Weights of a small GPT-style language model, trained from scratch on English Wikipedia.
Training: a variant of Muon for these matrices, 271M tokens, 8259 steps.
Each number is 128 + 24 x the weight over its row's rms, rounded and kept within 0 to 255. Layers, rows and columns count from 0. The size above them is the row's rms in percent of the matrix's.

# layer 9 attention output, 256x256, rms 0.155, rows 214-255, columns 64-127
size [103  95 101 109  98  93 101  96 106  97  96  91  93 100  96 107 103  96 101 102 108 103 106  97  95  96  94  96  99 103 110  97  97  99  99 103  96  93  95 100 102 103]
[[160 128 186 128 179 116 115 116  78  92  94 151 107 136 163 138 114 167 166 122 128 154 174  91  96 134 131 137 112 117 122 104 131 153 164 138 135 124 166 152 129 128 128 160 160 173  92 110 135 134 110  87 140 144 115 140 140 151 126  64 157 121 137 124]
 [ 96 112 116  93  62 140  92  99 162 119 151 103  95 142 143 114 137 104 152 129 152 121 140 111 144 109 109 137 171 127 128 131 125 113 121 136 131 123 111 107 129 115  99  93  85 118 139 120 152 117 150 129 162  76 115  90 182 119  77 127 121 137 107 184]
 [163 128 147 156 119 136 178 150 114 111 117 107 164 123 145 108  76 126 118 198 141 104 124 136 134  97 128  84 130 130 105 132  87  93 156 103 132 160 130 115 128 132 135 187 117 151 123 119 123 118 165 152 153 175 175 130 170 167 130 130 159 144 110 109]
 [138 142 139 158 124 147 121 160 124 135 179 106  84 203 139 127 153 142 128 145 110 123 149 106 147 122 115 169 140 133 106 123 132  90 118 126 117  96  84 105 131 121  99 156 126 144  97 111 117 147 145  87 119 139 139 112 129 100  93 134 137  94 149 146]
 [139 118 104 112  88 121 108 141  84 148  99 153  80 142 127 126 157 102 149 140 106 129 104 172 105 143 150 116  74 147 157 134 151 124 138 162 110 172 161 105  92 137  99 105 106 158 127 111  93 143 158 118 118  71 140 160 152 119 101 133 132 120 109 128]
 [159  99 153  83 118 136 147 147 147  74 149 129 139 142 116 116 163 121 131 128 109 122 136 126 147 132 128 104 120 115 101 184 119 100 105 104 115  79 139 127 108 162 122 113 101  89 175 124 117 114 124 170  84  91 134  98 157  78  72 167 150 125 131 135]
 [118 136 108 135 142 135 131 118 135 168 137 142 140 120 131 159  92 127 148 161 152  79  97 158 119  99  94 133 140 152 135  81 118 117 100 123 112 141 158 179 125 106 131 174 119  93  89 130 128 133 136 112 109 115 100 175 141 166 177 136 149 113 141  68]
 [126 119 111 161 130 175 121 131 103 158 168 122 129 128 122 131 122 114 137  77 106 153 189 113 131 108 106 127 125 133  87 152  83  89 128 119 165 129 150 119 117 124 124 100 134  88 165  81 119 110 110 114 152 125 122 114 149 114 162 137 125 146 148 176]
 [100  90 146 138  94 178 161 115 174 117 112 121 117 121 110 135  80 110 156 103 128 200 110 177 123 159 150 117 126 147 127 104 119 148 169 198 109  68 131 146 110 107 120 122 142 126 151 135 139  97 114 144 103 135  88 149 129 154  93 137 152 112 122 152]
 [159 131 159 109 165 105 127 148 129 119 136  99 104  95 110  85 149  80 177 104 169 146 135 109 101  91  96 132 141 113 119 134 117 147 133 136 133  90 104 106 130 106 118 122 150 123 108 153 135 165 147 141 140 168 120 157 147 131 109 113 131 143 173 106]
 [112 142  93 126 128 194  94 103 105 162 155 124 126 124 124 109  79 105 149  98 118 138 133 140 120 143  91 154 182 166 152 114 144 172 112  91 146  98 104 144 135 119 120 116 130 112 146  92  86 158 141 129 114 106 106 117 113 132  98 149 123 102 118 150]
 [101 137  88 134 182 118 149  84  90 119 134  91 133 105 126 144 140 172  86 143 120 106 138 134  62 156 113 117  95 139 130 140 164 142 144 130 109 168 150 111 114 155 138 188 120 144 130  88 114 112 126  91 112 137 132 117 111 162 159 108 127  89 107 171]
 [ 81 114 109 132 128  85 128 136 100 101  82 119 147 129 121 115 191 119 111 141 153 153 111  87 138 177 146  59  98 127 103 152 136 112 150 107 100 120 103 146 103 163  92 121 152  99 147 114 112 121 145 103 107 130 109 102 107 159 149 138 121 171 140 161]
 [115  75 133 150 127 182 127 140  80 104 147  99 111 166 139 174 169 121 146  89 166  63 146 186 126 124 108 110 115 105 157 150 133 137 136 168  91 104  98 102 166 153  89 116 161 137 133 133 101 108 157 143 154 125  87  80 120 110 140 130  82 131 137 103]
 [146 136 120 129 102 114 117 101 155 154 138 143 143  79 139  76 161 130 105 121  96 152  98 111 119 120 117 124 147  89 126 160 124 112  80 138 162 129 131 160 158  97 162 118 103 117 111 103 112 137 115 115 121 130 126 135 132 109 108  69 145  76 136 114]
 [ 92  98  71 134 144  39 146 115 124 153 144 139 145 155 127 109 122 153 119 141 116 128 121  91 195 173 119 152 109 166 126  91 110 128 111 103 146 118 132  81 102 126 117  89  64 124 134 138 122 132 159 113 104 143  81 131 127 119 124 166 158 137 111 137]
 [ 84 148 127 129 139 136 106 133 136 140 161 124 173 102 132 151 155 133 150 149 114  91 118 133 111 135 101 128 127 152 138 195 109 135 142 108 131 140 137 169 100 135 153 126 107 127  85 127 110 119 111 157 113 181  79 113 111 113 153 113  99 111 151 108]
 [108 103 132 114  99 120 165 149 106 127 130 158 141 144 130 125 111 155 134 115 154 108  82  90 185 112 137 141 155 108  99 114 106 126 115 114 123  96 112 124 116 125 155 161  98  98 115 116 121 149 185 167 133 148 139 149 131  93 123 155 140 122 127  98]
 [130 110 105 119 103 125 118 141  97  89 167 158 103 191 156 130 131  91 128 158 108  74 100 128  98 146 147 133 122 144 126 163 106 101 146  95 103 152 142 114 163  85 130 123 114 113 142  92 140 148 136 158 108  80 185  96  94 155 169 157 112 132 134 107]
 [108 111 159  83 144 145 153 135 129 128 109 118 123  87 111 100 128 114 130 128 145  95  85 129 112 110 135 173 142 121 121 144 141 146 151  98 103 123 131 132 147 105 105 102 154  66 142 117 132 159 151 120  60 100 160 133  97 129 137 158 149 135 143 134]
 [132 126 132 146 195  73 110  77 123 148 152 118 135 117 117 100 162 125 143  89 100 119  91  96 140 125  70 112 130  96 119 146 120 133  95 170 172 170 154  99  96 128 136 131  99 163 143 150 110 117 104 141 108 115 170 119 184 126 134 119 110 121 116 123]
 [175  89 145 118 117 128 169 162 109 168 146 113 107 130 139 125 140 105 162 152 111 128 155 126 161 145 109 183 161 162  88 136 154 121 146 106 122  89  91  99 107  74 130 109 127 127  88 119 109 126 132 121 108 133 118 133 143 152 130 104  95 102 130 147]
 [ 94  99 115 107 100 118 134 126 150 101 133 164 136 126 115 140 107 180 127 117 166 116 166 119 110 146 131 123 185  78  90 135 153 122 113 111 136 139 168 189 135 118 135 129 140 156  99 112  92 106  94 141 178 152 114  83 159 185 118 131 149 120 125 115]
 [125 111 130 140 161 113 129 139 119 105 169 130 122 126 118 119 186 102 102 113  58 105 170 112 124  81 151 130 146 118 156 138 116 106 160 143 134  98  86  73 141 130  93 136 122 145  92 109 187 121 177 105 106 133 149 153 159 163 127 166 170 137 128 142]
 [164 130  80 143 126 134  99 135 111 105 171 120 134 185 118 120 138 110 143 115 111  97 116 106 135 108 152 116 134 152 170 137 153 156 131 131 115 102 142 148 128 114 108 183  91 128  85 128 122 135 127 130 125 111 175 119 102  90 117 108 136 131 102  87]
 [129 118 115  97 123 118 150 125 129 112 137 131  96 163  96 103 117 107 126 162 176 170  77  95 114 150 132 174 126 156 112 146 147  81 116  75 116 101 114 155 129 102 142  82 126 150 122 107 115 155 105 153  75 133  99 118 141 157 124 141 103 130 129 125]
 [171 139 146 119 120 127 113  95 112 185 117 128 100 107 104 124 109 123 137 170 158 154 110 131 102  88 138 158 117 132 121  30 144 137 150 178 130 117 123 136 154 119 168 138 150 121 122 170 131 129 107 132  78 150 121 151 136 110 103 132  98 101 129 144]
 [163 115 177  90 103 146 148 150 137  99 104 129 110  81 160 128 150 118 135 160  92 103 146 160  91  76 132 134 160 127 130 143 110 132 123  78 153 113 112  75 172 118 109  78 122 153 126 139 128 136 144 145 155 157  96 156 121 110 153 135 109 158 161 118]
 [132 151 133 117 114 148 137 150 126 109 129 124 152 142 155 145 116 107 128 164 141 111 200 152 179 168 159 172 148  88 125 126 149  96 102 120 150  95  92  89  95 118 100  98 121 153 116 168 139 106 159 202 144 139 128 186 128 135  90 114 153 144 104  93]
 [146 152 159 112 125 140 140 129 105 110 135 105 121 151 125 180 100  73 126 136 125 136 154 140 110 146 161 150 154 114 124 107  96 129  94 145 133 145 131 126  99 161  92 126 124 128 114 160 153  97  96 161 128  70 118 119 128 133 137 116 138 141 115 142]
 [179 108 175  77  93 112 158 130 153  83 125 119 128 102 164 136 151 156 151 150 139  97 120 129 160 119 168 165 178 103 122 133 162  84 140 152 136 107 119 160  92 128 121 110 129 142  84 168 130 111 112 121 117 169 123 139 177 114 139 110 124 124  76 169]
 [ 80 136 110 118 103 141 113  87 158 130 159 118 157 148 133 126 142 143 134 102 176 137 110 136  89 119  99  91 139 163 116 108 149  93 140 151  90 131 128 153 139 167 115 108  93 157 157 113 159 133 133 139 109 118 142  98 104 146 140 106 138  98 159 124]
 [ 77 133 119 124 175 115  98  87 146 123 138 108 122 168  85 121 168 145 100 149 138 156 163 104  99 128 131  92  80 124 136 176 127 125 113  90 132 124 138 146 150 159  81 139 106 145 142 166 129 142 150  84 112  89 150  79 146 113 135 150  88 102 104 111]
 [ 98 116  70 153 174 137  89 153 124 124 105 132 119 138 105 128 141 145 115 126 141 134 134 101 132 147 145 129 103 117 108 146 133 101 158 133 126  92 140 143 103 102 130 106 130 164  84 129 102 148  94 100  72 101 154  91  97  88 140 119 135 149 142 187]
 [ 91 167 113 147 135 152 143  59 147 132  74 120 107 146 154 138 133  99 103 135 149 122 104 119 155  98 154  95 139  99 152 112 169 106 136 135 126 141 137 125 110 116 111 157 118 184 164 176 129 110 158 162  89 114 150  87 152 123 141 131  80 149  89 113]
 [163 133  89 111 137  84 125 158  92 108 148 133 144 136 135 167 153 182 110 145 112 152 147 161 141 167 129 142  98 125 128 106 183 135 108  98 122 109 112  88  97 159 124 119 189 125 132 143 143 149 123 145  95 132 109 135 123  97 143 187  85 144  97 127]
 [162 113 136  92 116 101 153 112 159 121 113 131 102 107 152 185  99 163 166 112  97 126 150 122 104 132 153 137 119 141  97  94 146 111  80 107 116  84 154 121 151 167 156 131 124  91 127 157 141 157 113 153 132 134 152  67 124 131 114 180  76 134 170 142]
 [132 114 117 147 140 144 127 150 183 167 126 106 123 144 116 130 145 145 126  82 150 110 137 181 130 105  95 163 119 134 133  79 104 124 113 127 157 125  93 104 168 109 101 104  93  58  94 106 136 123 135 124 109 118 137 108  98 128 212 102 143 140 161 115]
 [154 119 111 121 141 141 120 132  91  89 148 115 125 163  63 110 147 143 153  86 121 120 172  91  95 131 132 136 117  81 108  93 121 142 116 118 155 101 135 143 102 105 115  97 157 132 129 174 117 112 162 116 146 119 175 155 115 152 124 145 145 115 150 157]
 [116 150 112 130  89  99 140 146 125  85 142 114 171 165 124 118 117 132 106 134 138 104  98 129 118 146 130 108 116 145 112 131 129 130 142 115 101  81 157  93 147 110 126 149 154 125 113 130  98 111 113 112 131  68 157 101 125 150 109 143 159 151 113 135]
 [124  85 127 162 171  69 120 157 126 101 140 138 126 147 124 108 191 108 113 127 133 128 100 117  99 126 117 103 102 119 120 132 178 121 166  96  98 102  96 112 121 162  74 146 145 109 137 119 129 157 131  92 158  95 163 132  99 157 172 125 145 127 183 144]
 [101 102 135 111 105 162 129 156 117 139 106  93 113 100 141 146  94 168 126 121 141 108 103 144 104 107 153 165 128  94 126 123  70 104 138 197 143  95 175 100 134  85 151 100 134  84 115 130 156 123 151 143 165 105 113 143 155  59 144 138  96 106 112 153]]